Weights of a small GPT-style language model, trained from scratch on English Wikipedia.
Architecture: learned and rotary positions, biases, tied embeddings.
Each number is 128 + 32 x the weight over its row's rms, rounded and kept within 0 to 255. Layers, rows and columns count from 0. Numbers have three digits each. The size before them is the row's rms in percent of the matrix's.

# layer 4 MLP down (transposed), 2048x512, rms 0.0843, rows 1509-1563, columns 256-383
097:112112147166140150161114163123090049150110170105109099125098070164108182124108146101133125122167096106123097111129168167125088072088137103104132117184131160162065140165107152174139123208151154085144142119161126141078159085126115125132128132173158125184176162149165116077179113071205132133154130185079153073092134153112119165109163152131183148165156177138146098065132090140124157182101
109:168138124130146126155140125167114100067129133139132112138103093165129148156148095125088136140146138136023136156094091078093130186098150140116098197100110111139138138167072128158153176183154117214148167114125125138185082130178073122114120177069125074123127092095136135138148115103160133085127093111163113113142119127133099116089169173124151133135085121163126161121130101125176188116179
097:109090091099173101116143107124181207172120115143119181169126119062105110147113163187170113160162159128140168145105137085130173145145152134152129143213160084117098152113151133129085155116082133074125120144039153148074092126170154187111138161049087125090101084145105183153142137149151099108094117151171104147082100131141143130138174140133174135158172082106127149113107116168115178142137
103:146102162124096085199135169100135153156101087149164103092072149157156121114152172149113164149074170104137112154147128122077052127130126141189059110106105142120149140101132108121114122130188132148144134104122185134076138159167146071194124191117101088176085128095050095137153070112118144147141178094165134139086164111109128194158144166119144139118116121191150125116053107089132111132089
114:131119148138128141145141110131166156134135122091074125117142162112156130098130163096135133126174213146067119119094119084131101141141049145127105121072089057082185110105142150135116095177128143147110074123124115138065171169112103106187131217165134111166128145092163156107142153084098164111093125106146083059122096120149101120058112061169113162137118146147117137058088139134175140135144
105:150122095077140145145173116031123188126168124125116137116153156069112144082147095116166177095124141178107119078078151142114108121159087130118116156132083096122118085137126120109109154093086185142146093184146087118164133134102197089134174124136125123059141122060099097130139083133142081092157113139153126173163083088133154116032153097060150148148130187114098177110073127148162105110131
090:135129093139147126126178215128177128135138119095124080127105119076120139140142131087101124139121088136080116092126134121106154085129151159169125138116152155127177175161100096103091190102145134137101165076073110155138067173136156120114114108189159125178108113122126103140187127166148150175171165163142109056108144078137106148137097134128108141139149151132085079119121129157112188171126
090:095099113099132144124142123171125108117091108160096143103116133082118128143116105165183124079106139163132096057159099148143133185082170128142117164125133202125113106162169139111105104119080110202096122178157136151157114136148111145126114096077189115134169182102125110114127126089087081133139108134094096117096152101093122094122181142123107074110150160192134098130227143131131097114158
106:126157071155116130101142114119074101139119114138084157131127090194059096149101122169109096087120134180128126123161144082104096143135131132062121146115120142105116069132149128120115171153177106123110077169165125186116175153154097116121075131185122140125093092135088111145112175090164134140107072103123131090084105182141101153126115128148082142138114116137154084175070136129206120180119
105:168171141116082129127086147140142114110133089135164131066143128153063191104106143047148113098117134059065124145123115121114124115086173128238132116169110145119098080116123122134060091148121136142089158098190168087191076129154184059155077186125162120170111159134177105141183152171135080154138118180140100120169110143101099122136162144155101130107123137146141190115175096080150104134163
104:185191132133142157144116191098136144156134112157153144164115120193140083139144184170105116156111094099151177074137132113113111122092117107140148154112102090137087189154143084158107153112071087121117108108077131214105123131158114131117143125127122153094140060110139119117135086186064106127151137085121075111102194161110166112113111120109145159179154089109105100180171144086145086181109
092:123126177165133145182124180132176092155150129085159067161145112119117198100091120129126143109212129089141079152058130112192101151190181160173146102118108144141127117095130073126142120143136116131127114133094142147104136123160120162166126092115178105148091165149116120100135140150049131094106090123127194120151130125158087162084084152160125102114094132157201147144041138159108145135073
096:151127177134118128153114126172141031084126054148142167072102149124145180098155086099091189129128057103067148143105155120086095133100157118124157148121094145108132140101159091088124209127090069144198134056095183173124168163115151128102122138143094131141149142156143104069122121129090088114114179121136115061099077085070107136146168134170143127068126153130131102148074136105089103168082
093:096126104156095111134084058113081112109123178138134130165175162067123139123191134148189145066131091084119154164065087115107107164180126102165148139080164118077161074136111104124096157137140156121135138102146147120149157168147083177192102101115127138115117115146105152126116100151142142113121147174096128188093102101113095151149078067130157115176109148123141086079076168118129085060127
097:146163126128108074155073149102151194131152106122146101147091108119152086118169158160163148154151115118101109129101145118188119166127117148083090102097100121164083106148170138138117162138111169108116138100136213115167120097133082140155156200117142124144155135100157122128101137131145096090157132088118116091108146081164152133162103138156104169161086094142089166163241090058098127102120
098:110145116125151189173117096157120110095124130176152157089146110109145165173126144141125103114139188173131156113146120133093115154090138150096080104077160095136097134080164205097120089144129111168134167062117129154124157082114125148179160154124090187142132129126142113113084093101138094168118187077176134146125184082071123105125201224128113143057091134148106139144112073118123074118180
100:192131134189104148128121103131108118166136149119072116135132139139122141190102149111140154099123135093113170109109156105159126073118140147123134174131109112135181098115139049138158112129158133154155135174115093091151125121093105166088143129171153119063138140091112197086161095124086162124114200105193190089106146145081135078123110149163140145115056134146115138106151063147174140144111
102:168124178170148141090194122102076163104159077144127184103108156158126074104121157110110128091202059196189115140113103073163113101131131126124159096087143130147151132155200175133086169122118172166078153099128125162106133111161193103122142127103128168152191134133159072128119098142139099084113122130097132117176138107127143077106193168173133141123182112119114090160210132098051174146130
089:111149126088104138182150118084140137127135128118144151121176176111071168118183099143097051176109146092155067105123117159143095147141130119148094139141099205099133123122117096156148070127143137171113149085131139135173161126109087145121144138159166140162055149128116176185126168104174139149119114123105119092132169183102163129120120125065100159183131120114123108124037118103101109108089
095:164097163118124153105077109152173147176040145101130116082115175099138100171116127138075085122138105177170070117116140203124097164199138160143147150141101195136106139125154165096152100147132098112106112066078143088062130117085134055172087111131078175135180134154123110101144143125167115100151054110077127162196116176131159129130100137110129133175137125192147147103155118113088084111127
102:075096119135176088125173083145146132140147158088113090096127148063136111126174151074155161145088169150149152133154112111141155171175141148108140107111113173130130129182170159100136139182156078104072139152120137131074118113093100123138153131123194184112183163162106109096105130146196144158095102067137085138133111126162136143141141151070213225160133087069131130127149114137131159087133
099:141097136166105057152172119141120153159149135128121151091098113125163126081141120061152151169156103079079121147111150166158050121138116164121132145101171090158143124129105080144078122163147099103159044137120116165180169233173130158174199132124139109099110120094184172119150182109139117074106116127095136178123074118112104139118114112180104165131148115169161157126096104150185151121122
093:148119085138076114101146140086151135103122149145157148109169155146121113118120078169104151104135160176207140126139071168146175121090129137150150189099104157157139129177152172156133036096145156121078142140155160157096120159092061109178120137167110083110142147173118159172159126106100128128090126139092121172106117134171155119149193226131171135148158111153097141084183101148189135134128
103:074092180117151134187115148120120141107120101157151135121126083173096148149162116132136154200114135075139092049147086114056141119151087147106146145113171090076129180113095149144107105086091183100119141127120101085087176128112103121105133161144149170156091095122142162147118144116163122168092137123137138106094088099175200071101159092074130104152159133129085092099168097105072120132148
102:162079167172163117109150148097151130102122130145117096105092026159154104172108106123148123164095146118145133135119107153096091081149175110130167140152103129140143156212142146150066153133136121110137136161150102169092130150082134152112149122102162117107137147180155134103106052148164168083101088082102163106182109117076072092118135115079160136167147095120113127203094135060097147106141
096:106124177151108180130186081132123197103065066106118105144165106210113163121150148139142143129094156146158055130076167088063122150141075068126190101151102117143103109142126131089139124085178161133175087136146140115092071129147117132122037123113126144069184210149143166164133113174138080169140115092042171175111146141141162136154157145106131114152128102156109105105101125078103095188165
104:150154104099168146129173139146179088114090128142094130114129148109170166111107096202105037144078160170135112097083074102110085106142145124135165149117086156103147070143144143162119115055064116108102121081159121136128089121108091175098166066158086145095121169145144134062129172103109172187088103118078167110101173088147123137157170099149185127067146122130090176064109113109090126191135
104:163150118111122117117123085133129109100144104121168132092116144080130126081095162131191077066112133115128119094091125131169124157108128151164115117201130071107136105135164140077016148129156195165096200153115106137104093117102153098110156175150141161096082164125148168159166104097117077141167073161163139099070119087149161134109177180131108131090105159074141129115247159079128135135135
105:202106120107122143169079165174066114130163089154152136098115087147174111120161142120152120136033129125138174083138167142134140140145138079157221174116157084099134158127159147096120099097092142144122122117140149162069141063146117082140078115100133154133141078151183177134132124134072120133153122140174083159146108111113163084088169149102149142135130120154131121167139133122176062110112
101:143139147140075146146121109116118148110072176173076132119046095102112141146149107170073159060066130142174085181132120089136146172099166087076118091061098173211195118150085091089117127153140119186091103116147124174095112113147156153135027089092093071116162141077154133156175202154167187150112154161120170118096148118131148166107100092173155109102134068149075041092207077114121121149127
102:100150102170115135133157161104093134148162105106109116115187133204048131134069114061150072096135166053066106128114084089132116109110081109165197101175069055144134140145123103116151170117094123172165104078159128113146121190099147195122093135101172084118121090086135120116142161122130186070090099140115081161118111111119174110134142116115158167166119129060161097154093142146072155080166
084:156147145109133133142150144124171182134183145159097103085153153125061084137130113054141078101143138146121085099107152098157166148050077153181147084131156119137135130238192039143123075106113070069113126142083205203095165157057090132103149088099124054159131105156101095117157147122108089121148082170128129177100072084086156089111088138102141193173133130156126154109228072144116112158173
108:147148148134145137097074109123127119075157088040088080103144090101099104164101108075158149171181135133094149110127173121128061121119095072148142150128118171081172152130132086082105115162147109114137142097144130133099126110134118151176090115088178157099195162151148091140124106109183114091141106123079146144100143132166122117125156193090137132139119130073091071148230135129140182109135
105:130134136130129143112140142135148125119145160113172112126102097123078145124165106168148096083151118102183151082087098155091162135105140120142110197046163150080148073114128133114102090203087130095103159106175138138087126072143112135143155137142097138164117150117067105125115129138100169123096086161163200132172172139129110122118125173104122109137175086123134114129000010112188117165093
120:116146144094137147131115156184098143120102081135111090110153126129091146114211156153109158119099112169117113129157103102068087121038086129143167094118151136114154113131128090089097073161071120089087157169095166131153133176150188151157126047102101087061147176109131164092121102170139105091146104103076102138144054120078082079186119152122149172079093087130117103206107124134142116164116
121:135173166101100085138092123110069138112171084141080139144093100089082123127198132116193075114076149139160129137039094084110128132129119132138156101104081143119163103109035087120084188181108126045120184184142155101127141160122154106160133146090105106183134107187107176196171037125127138107190183097137143130149090180078069113134115150115129141084131139120160182125137180080134122098188
106:131074137124130132123136170133095102128158127120113159113152169080170108115143090114166085140116085137078144154168094140196157118147138094143122069157087150141146114148146151116111072111140102137141173095114151074151161090168145140162058166096181158152173084120137080119113153100121144091129151148132143175093089123202204177159179089079125177109167109137106152152126194070141126141131
093:170129124123156180170114123073139134107075156131101159104099134087108113123146161138136151154175108132112127151144129097070117144144122091085122188097069130133121163220159163093148081087133093162120173085142113133145114111115138190131131163121123172116118115171149132131095118128113122153130113130128137157111149117139127152105148153111152123192150111128097097124000129113173156104132
096:093164181136128141142070198094124121127186130091131073127117066103083139113163184094177095183144112147180010102115132128126089171136117118145147142132126149107146143137096136102115093125149138151126098162095084189118156118126132155122126118175073123110087123110128168064151092124113126128099169112075139075129135102198122133067153101087205114116063147138189137148214114114131148165138
092:186135139198140129086106130122125120099091120138061104075151106112132080126108107130158170076156162165127119101146118134108142127117124051107160118048123191210129131129090103124115166129108145156077111053161136140214123129147161116155137150153160127127171159133193131109075100137134137142110132080163141110123079065171125162131098154174132140139134174157114115140165129115145155159100
109:168113137126132078150209138101166199164105149163124103095135131148121115095158122117096144170091168178047133096147111115130142122102102170087116169068190125162151076159093148097097144138123144164090134170129164115101104118159093124102180194199102162138170099065052137210135091085127160125127075150142155114118090151103101122083111138065114193144136138131148115106114102124161132108101
095:156118107165102087077095129141155094089107059143129091139123162123113132151048114147180139117095122199135155097118121147124146102165152149155091145183161121136124143127098069122182148116134115094163107133106177115120069118145137114108130131107107148118146128126129114135143084192088161150135123131114142106123072131138131126122144099125171068124098143121139172131124103151105151144186
097:190122143145136159163107143156131139131134141153153170159141111151154118165182105072085097129132130096147157167164159100116132153164103166177188158158096151111098140090135081113135066141166120124150141129122101145155103158147092116157129059182116153101190200078137127126173165155187139160130140142115090176118108110085131084136116152140152180091124085189158132127152160154162165188136
097:130103133168141142162119136143088137147140120095153077099134095071133131120083092158118143138094131124148137079134112116174124174112130165122102118121148138176134161200162119070156108105134084087120136158145076128169039139132142061144152170139144174173131124143197131134121158073134154103095149148116145095168087185132163087100168112089116147119081060149148105148187170127123122154144
106:108124112121113071116143125147139147148061159119168134102068123085161163098107082096120122081092124118090177143113130255143112072103166110113131128119122193137164111103113113190123065122084136149100122074137140098115147102123097203090105166122103218172088145116131127114138116110125101144168161141178138093147134147107097125113166107077101142134194124100114128157108116152130188086100
091:134152157144135112108090102174086151172141119033154139146170105112122133133177152154095159127175191141049132124102109125140101151124089132156093074031142096114128130128098128133090089101108177134131121136110114133085120104118123080129137137110134101138155076172115122110122134121146134136133113092092112108153173149083164147124142102086112117116152094183148164099255152049085100110201
100:157151060110129093116112104164167155101150131180096182186087151118121147153074130165123134182104154149107162134132133138079068112106094138202152064114127137117119170103136095169169126140132152147162119124151046113142131099123145158116127103137148126135142096150116120107165097070109122073074207124116154171095114130153163089079110166204140151077151077104124142060077166124165196108107
095:124127171111190180179185156112096159090105118090090106072170182102127141099120101140104157202084096158130080164161174124163143086119115182155136063156164112123115107125129090172094105140149099150121144134107158107115142202134106112081082143117086076060109093146086203176097062077074062108182066132122162089118109129148144203111147094095152130126158112112126129086088156103142151174158
093:080113120185144077121141166129129085142113140159100106117136072118117104179138192197160150110093150148133144161103171088061120090122178127125066141092049139148142113090084148081058082127149118147178081113216160046111078113110156134157159134131094142105108125175126071168148144076141089120162102129108163116140137147102106120080146145100137087121161128159089160132130147153165115121111
104:146096097173138067106050136181135161093143059090163144126114157152089085111180174121149143154126082103078078157116160100114141074121092181162092136114156140128089174139138196124171128185158098129078112149147115118097145172136062150138075176112134144120123158128073162094177116122149161153178189156081128141094134107119118093118164162099158124173132124103087139140112139109170122083115
098:100160101129211149058097121106078118185099159202134146113128095123117105163126145124107111105136136082115125118144039141090129117171107106093136115151156179095110124124125112113165089144121117072159090146138173128114106120114139099109068150114125140110117071109180173091143162115164106104165114100153143178103114138125123081124145119135174113140127142119132142140000063101115191176108
100:185115147156118145143101121117165169161142113061178176169110175111176135139137112099158097087136083176201075122069135207131100142152116140118108144125161143117181155112145103125056151174114171089181119090157162103088123123089117135166096192152143141158159139109132129082143161080167113143132130154126096141103097177143127155124123119232120153133079108116155152101164073168114125159144
106:097109129129138102144096096154086175089103114130081094126163139143113111166129123161143115082096096108110096102111120113085114166164138142142034171138138127152103169155146133085086153105090108069105083160128075153059074130152151123132126165123113064116163118131101127129104113174201099097111166132113128118193080097099174079141144164097132122096114131070116113140146115139090092104121
089:117128138134166134164116145122153189113135119076082134112105138206125185115108123137178165142099109117159153127125108152125095119096108134148156068134080116103196136167094094091125144140139105100153115112156133154155171168130153109131094118109147147159159116156100111130108145079138139133109094102086108072111176089127127185139122075073114136146144152087081115107255044097135140205168
126:155114073130165104165117119140048171129118123095122134126143122140030116128092109144148178181118116138145084139152082128141136118119083121152103069114152121150078145176171124132157124090113138139096132125127121140126149149135098165126140161150093156144159085144103171087126117086095080181092133115109151143111158141053133132148172192070089091116129133120178144160230152096052102091130
# layer 4 MLP up, 2048x512, rms 0.0794, rows 1510-1563, columns 256-383
107:190090125161181189111113151135085158150130080139172136140159139067137148078114085127105153132155137222069180117202124104078132119123100156122117198113115106119135112101158124112124149112154128197129128095084112135107078116094108111174153177083113084173151140147176166118163068059062153146106103158141148103067109124105125150135096110108191137162103123148131171063143129116165116175159
100:196150126111122149149172138158082116130127084100130142185093187127150126185126110138180115133110138175122080130107073072182102129170135083127063125118162147163142101080127133150139170080109156150098092124094065109094118140157116142141120141114161108100144061197110073170132128112158125177145174120158107167129121157118062152096148099161121120135156146175167100144140095185096168162079
103:162183104065117106104131145103135117164131133169124113147176148135194058128158164135071151103113141133154135130115115115139155143127092118161092152124182152069104157106158176125107128191179088156126154100117101134116132056100044107174173152088150121140136131132147116144102125153187101146121166085122105132135143142148132104122142120124046139116161133131130139143089187129091110110132
100:048145168105117113126090109107110116161136118109160123155102039124127116179143126119153133174124111115134100160149155113117163100130152134075124097124172152136139090105121061135143211101076130121142175155109145113158112089145170109072113105102143126114120111129124101160119147161137146166181129051158114108144144071096160125170167157126136114105131178104108121152124157118155116141102
100:089161066080119108136081117130101075120140128172105136181156128091142128099126128160120109117126165183097117154099106185197159175141050106147168135104095115149122109140152161130145164070125168091121054156149098156076178152100169101104124171171093114097163100107144136119082104125114102112076091123084158094122103083121140170104132157132119097144186135088182114040107177135110113133126
094:091119135132136106141124106141114052146104122201087106166174095191138078183143161130151092123160101149138099164144088159145172114113107137043053177116150197111133113095181137173118105088075130071155147112125147121129121129135135113099169146154107205155092119119095182120087110090131138123066079124146178125125139154120158092123164100173139146114167102169127138114140141114096100144048
086:143154062064168120093099090106105164111099085107146127149142113110073177128112130080112226120136177113110132138167119142151103105149139135090094098054153129136070159114161137101128095106107136103140128097150152159073091086101136086107097181144137075127151118084049093110107159132134131135133143059088162196074136138115107165126135149127215157117152062159125094145090126092129130129135
115:127172068148114152087147064124104125148085205137151132137176148161123089144236214132190152181158116156123153104136109130107142180134137092158168120154113118092164132179130115144121113142063083074116114165075146127162139101066118135092098081070169143116188151148103148184205129177105129127137159091124124167080161138083148153120135108104071097133089154140136114161142118154173090124154
103:082103091074108123098177131114078123151162131126107129102183125093129136147133128135140102039208087093137166095149145152163149087104117131174152125083179159123155094081068199168127204098107080138176070174113120081159086150097187101163155117157122141088095211122148100137081179168102103119103076080084124151167121173096138151121123101119064198084155201075144152131089145120146124151158
106:134139107107148089115098127151153083078145137134184102124130152125155125115136095115114168106137152108106137172121133116110094171156093136059099103081146132109143157131082167139086107127105163106163116153150151176121126135111170111120090131132126107178110084126153113096104166121167114171172127099096157139109133198129127138165095132099118134155148197187112101154182141098130063158071
090:104106093093150124096115104159190099094120177097165167153152118102124151140150113170094182171120196137157173095163141165162139142075127092176156171124145140050131181093084142143109087121145126155071092138135165170154105115094136140075127159128099139147166116159126142150103101095123090125158147187132109140158142140120112126129105156127162088148153152112141079128127063173081046145138
097:054095128107091142136098098088097186130182099150094135118135140107108158119109078147085099135159148114174105101143097183201194096131145139155149127111132106130119134122116185107153106144112150144173100164151123132153068084094102154125165116132140133161100203097115060124083095128130063123148143191111085139126134174125106159126092116125067123124184069093201138126139122164181122128152
096:156126107175130178116144172128148109120109090183134120125084119174142156139108187127132165163158150149137082138150151174088114160125097113090140203162110165129070195100154115138086085147137149120127159210128122164123085120077164093114114168127136110146111091143109129145108138135195112131103125174151150080158165139135119113199186166131164112150144114111096128117172141094139121193058
101:144081100161157140175117087121128142112114133094143148199100153076096081097120152112124142112086095141136172154125153110119107142136129085181090142138175107133166145165099146121185107137127149087125086153074109137116098091093141124126088115146130093097127166124125166059137105127111098145050098129101080162146137107170099163124115131133148139125109177152105119089068114096137126033111
101:123108141106124134122120154158152183164192108113119107158174121055182084185169135149145166111125158099189134076194120170095113082152096109202157102117116135150178137164146093086178130084119126116168084115138129171116135156075136101160118054169130190074172054111074128102126114142087115142141141108094118105121116170110135119067107128182151053149125167155065105125143094134101125111146
103:086123142147137135112143114114159134179163111197103166129134072115182081153160049111088119093135148143105104127144125136072071144158144068097120147122090127151124123133128129075099122094094116116174101129149086180100133153142131165160110059125164149141105124096186113112148067162196129186161169109113162149132113086151200120076106159125121125115107174156121081141132122169095109141154
102:138074111093137104119091110178118124145075146163100120153167162123107162206157147139124213188098057120141173152138095167115162090137137115123171165136116106148128150179124091089093104098153124179153174176177089140142135126134128115158081139134084209126101123120100167123093087178120111108165199132145077142091210086070179145177111136066161099149089072110163158143132178162161108113160
095:139093144161134181065106160112128139147119149088076011162094136120159169117092180162123140088077081115138195132125177115075151073117148134131133101099136131216143134164120180119103137097172133169127137124115101120161166160133152142107109146106090101148170137098139136137171145113119111101122082136136082100125040056172124166127111123175111120117189149200124086082234091096132117131159
095:154139137137133179100091174081121148112115146138129121203145058135181154191129070139122162121180121115143122185157132085145123091127119195077081180145148104150174185142180121159133120077148120135139125126156139092143116125119147181089087065075155139143116105123188167146119144161109122149091110143115115157108081108157147135146194120100107098084201147169080069083099108171096109183125
102:122142101121129108168161142145101085097126106101102156118114088185139113126123122132113045176082081116121143149130100120122089126228154111164121161089085098171141118141141143133138137123044146145193146122144117115133116087171159154134142161162190101089132170144186135105124103135088154090149115102110125145084150114128126132080168134063130153119146091176125109099108135061124111104146
107:145119169115195117089099098158109059128073126108161133129125155089129144121179091128149089089124146122123139165191096142094124107126140157164147099192102150129132153105100136122063091084132053149120102091180110135173154119167135152085143152131111187121100167164100149124119133131100093114117133130095121074152146114130095112114077168162132122109136164148141130110158115128124095081176
094:100130169104157104142140166144129109095145145116145138141119072082139161129110174142201160183103128152141106145124157174095105118126116086113130114097104121140134140110138066097085132161102169126132109130111089125193120056119160158101138066098087142109114125090139156092149116104156100148182141160119148080154094132132060164099127073134108138133131130076104099190133106092123101116130
107:012127113098155112136087157162143136104151136133144147123137078148113149035058195112148155153123102143122125113157171117132150103144142135117123126144162128074124123169148116111181120126115144171079105082133131055141199051176098159145155133136185187149117145164077122155119127119130029158100090122107154146168176130152160132150171094110158123138114108162109077101193139111064091174173
101:109156104118114099132161104080144102084159193108144061178161142105150091159176134083132105111134154149119101142113204130143144097102075105097124111132122153096104125176108153154164127150163153177075151146134152107120153078105156114072096180159058136135170156118187122144131078177175170205101120117160092178136145179100126160089067154142137140102146177176078090125133149122042149117111
098:104123120129121070095078122105206148095130143127114151087064154098085115151080130121150133164136152132151175073134130098130197119063190136119102151154158141140206144122126160121083134168152142150098181149167088160167125162081135144129143133120166133163093120130105116145163115121120152133138136176205069101095105089156082124105088089169147078161132096094151133131193171126185123083135
107:082141137131107192108166160147135107185189073152114152136116196151143120116202153106079131123107186090119089176139125127149098129141185140169140077149130117077130102121136142154195140112070171165137136100107124169125099161139082188144166071176127095146178174167116125137086111102113078140161136101074153074164143095139145166101140137176116085169143112099107119104113165172172140184060
103:129099100159149196165136135175152109143071141106127111143072158136063195166154191104120122149167122143133146065165110131131165080152157132143148063086170178164163208082115071151121160110125111130151091130138136153142125133080146103168142132070152125067118181105197120157052111126179113114147114061102124195140126151109185171129206164138050131113108116142094179132141135120094105168191
108:104179175076095131108116124067111073133127125109130076117178146145154094054129116172143099151106123116088107153134109094080136111137085098076191167178159095092149121165117132154124116166095116183114158116112108134138141181079130113114152168155103109151097093132137151124117149116120156098058176139149150129188160166062140101205101107118160110077151093143159109135166161168172148059162
095:139150219233135142135136083079139113144112147094104147127120176133101094092100141126169087172167089185115073156109056115074110180163169095105113137139129051111163190187114151151118126170119166146079141135164154126177116139111100148201086100125141124140148058145150141121159195100098164111114101120165170140116146110144103139166083117183117072128142131192167153133095091144123062112106
099:184103116200129170082111115145091119131157079156128074116126194140150124104147083140169163147091162139116156148127047113135181102117073171092134113103061127116144131089144145112045108090081128078117129112162090131112124073068102114106145123097111110102168118079049089135135038129160153129164124103131143057153130109173118167147102124102085078060082162121128174064152110106132101193144
073:140151162152138159129138087113145106126129079134131139163122125096110166138113103161090109123152056157154145141179132147136095129159213107139096139068134134094199098095099175102132152142120156094105166151192089059137110122146167094133132147116099113084112110169133184116062157120119181108076142161152132116207157098181153119148154101059113120109217108121133103170152160149101110133070
111:131138142094139108126138136079149135092120132127161040083168141126138090138078143114111129091146158124097119118172101087169145167150127164157101162124137100137090197182162182140117169095142115104143168198093102167087078120115054164155119174121192082123109136174163114108095079162149154112150063150119115118106096184154059115175097162136150148109178095122124084154140137111121174087117
107:167154043073067154089226092144184087080086150143101185103093125166146139077173121150149087083082111113138092135120169151137123118171133139119172094131098102131166125120164141127151127107122152141130096075159177081116148122130164156136163161121181088102113130143083136105099109105142142108100151126081113197088129112172130138217139174117134139164163090176162035126115139141181109120107
109:150084148133178164128075120107100077147083096131135095098136085136181145169167171143122077109146127157146107102120106140096130100143184137135156125092093124076160134131142187110134136119019109091098130180080152102170089069140158141123113081083139155182142130137161141123113103172089098087144182090165156071155156075100137116116136143086129114099135105114122112117084129035140105115161
110:142156114148100141151181116115191139083161137101112140113144150089160142117141096150105154147175076110102116129162107155159141182155105098123135105160165109103100136169221160133170081115172147168124062051128147131151091115127101123076117118128162123085140187031152142079097180137109109127148131150107082114174120116123148170134106110093119124134098086114095109133087105183105204152097
107:153077142114163159086139077137130125134097136175143149172129098098062118212117121151135086184127114116143159119101120191127077115165109062081164193095107143133114189141151137146126121115168144135064099133191172118135115180108126088119104127110124138102160125115109148126167096102097180089156091107130121109126138108117129108114064071102087125162123124117149200107146157168111100129194
098:183094106136061042104180201161128069143154083127099118153184091180099168120125068128139120111119171098103150112138138134167215144072140162115108065201133104168182085066103130089112135150147140142144129141138133088102150091140159186129117087141142091111142135139134055196130103128153125113143105130127074147171094138123174071116089104152099126150120176134208172144087127148111121130111
097:155110115099107108111167114159116184133064131138102144070155128114128132140082085093140157128145048155095166088189126096104169112137144088186107082098112121173134141140176148103127117155115114086101140157137105096104134126133117191025114150126099101131175152119103128095116218111093143147120067133103169151183146157076161132119127139137133129091143120058126129178129201109117100120187
093:113135165123150078118129076162162135121192183118109200115126195047066083184079144153170144154110090116136175103138077129087170084128082124159168124098157140124104144154108181136089119125113066140160114161116154065201114143097202175138068144147096093146101166098081157080180084106095141145093081141146132094167141151141129157163105111126135163169122064099083139136136122150183194138122
116:163117161180151149170146061146150139085141119110067148155107164116135129162148146104110169163172169142071123110154135166097161157110161098056142207109154148128153070089203161122096153142101097128137143140154112145071087173095178148139130216107127108108127108117084116147142046161155105157081139077132083185095162121142196110121096095077149145089149132076163186099127097122120119119185
098:182151084126198188138133167100122101091149125130187125105107109155035128148115157126132149112128105116146075178135095145066056117191073161127081078079126092138084130147127140112097151146136140156091085128137199164105112112130129150162159158117129138081136083119180133095133125110129113170113144091159152152116146110100099166135215152140137143162133133173099128140080073144135112117100
104:147117130149112130206089113100100119138127151081112113174141171096113120144091139081128114150209128145120104062122154135133153136120110123109148103124171194168164124098171147125138164156125150143125164118141151062074123172141144157165164129106107111144070065175129189098075099117134090160140077185168135122160235125100189153127108136127092113081115192133155218136139135097093150095118
100:161052138128137091090153106056125112105141093144146142168133163138131156097168127111134103160171158145125188136123088166095121076138176073092148186170157145087123128122093140148118127126132170143104152165107137169113163124130073172177113161119110150102139131104110118143157135153122193084151052142049133163137228074126126153175119131072114139175172177157101117105150099088160114134145
112:112127202111183112114148093181164130103176144129111147159075132147207120172144077079125214079157093132154139140039155115125096116130107093040117094124117168167143144158143121130152117149120204090132127108133144093113113158135087152155109139117082143171162140146136114113147124144144095140141122085125084113082175127135130159131136151095125096159099067100134162108119113133090067171151
087:111131120160110098118133150103150138157114085195140149156084154121137144078115162140214143099127101105147157100200136104104130097159117119115085085187069167137180187126116129162103070166173177118123118096109104119168102064082154143147098133165134153149130233127142103143119123175154107104095131114129113156163070103186083146117074106151120102184118185118148121151116106153152105114045
107:089119119149197093105124154152107110129117141126103166142139172157155119127107140165048165094107086145156193133082110091137136135134098063154172099128110123135072143166168165113118110105132133156113057143080120105135162104114155172145121105152116154120126083106114074113117120118159118105103115104133201097144110118157205106155076149128082148154173143118131164117158125145087139077169
089:154150117108143105190129166080092122191120117093155115106110137138144166127113167156115124179112143099129131173076141124133037164170160208114133172099158153141156109132166135105143154128109060163110168133168147119152072116056142176105103121094130079106152111136111211156091155125046116121108075060161084146124160147143159175102150148133092108097128119168128171176125131169132125117116
098:189153135100122165104149102152164146060113084111165202164137155116087128089081100100082102161124131103122134159117101094134160086136085119100135086131167106092075136133175130147180082113100147101118180098136060160188140119158104086130118197086130115168193101078135087149168104147157142153166132123141140111121105094129123115149144128089111178123142159129147150162101087085085107172152
104:131147112123123058103129136083114118015125138107111136125065138119130137121138116117164155143125126139164122140142139129109178080128088115086144155117131138126104126095121121103164098152098093174139118100143115117143138095107144138145181220090088160179124068081144155137140163131097117109054112144170188160168142135081093163152130112085138150085186103118147174170086133075114126092194
094:134133183085075142104141120132146139077139135038140153201176120119128136104121106154174156117123089142133155085155155071152150106114170158139097094157112148128134141143111097110102079088179117137152183114104098114183117160141086139173137124115100115142129149103041170109132106139156083121124103153110139132136124142156105115189118135156088124093146116108069161121135095149103119142106
108:138115139143167154063115114161138136139137188091116127153111050155144096090202157146141142130133129096115168130128130161159149123125136173142158105103112129183160153154100107164134101133128105099146139124068135096185100153153140105165114092147114087119109106109122180131125105145134079088165102083091141109145119132178130146150153165075121125141185113180116128104120112075147183148149
108:115168104176115149108127199137150121165144202166099154122079149177092114156166081156106153156147178124188165109097078167093168115134154203119076131164147155102131128127082152086149184147125123127106110106115123105134130144087143106064074104111081180132113081113101099155103109174132167158110127131074154182133121107089081115125119128104101132162156124140141146154119147110208125166128
084:112142094137082114137139159143062039095082112063152097173146090118117072107172094138064124146115136127131063136113121159094134134106135208121139138076130127154133105097171201120148147130139170208127125145113177157195078112157158203169154136114069126078134084059159172097156145114118139106152159123100141118126109159110096094184151092126086095159101136137175151131109194115140126096143
118:134145111066188101140096124102092153172118140143134098107132118141143095101142135162151107168128119110155188108108131112128100183146084180152163118120120098106092143178136112127136173132151172160150087128138165144102186119064124112126138171111065153164113114110162123076077166129116161161177127153158180188148168064124128114140099120116176123070191102116068139152150172063125161109143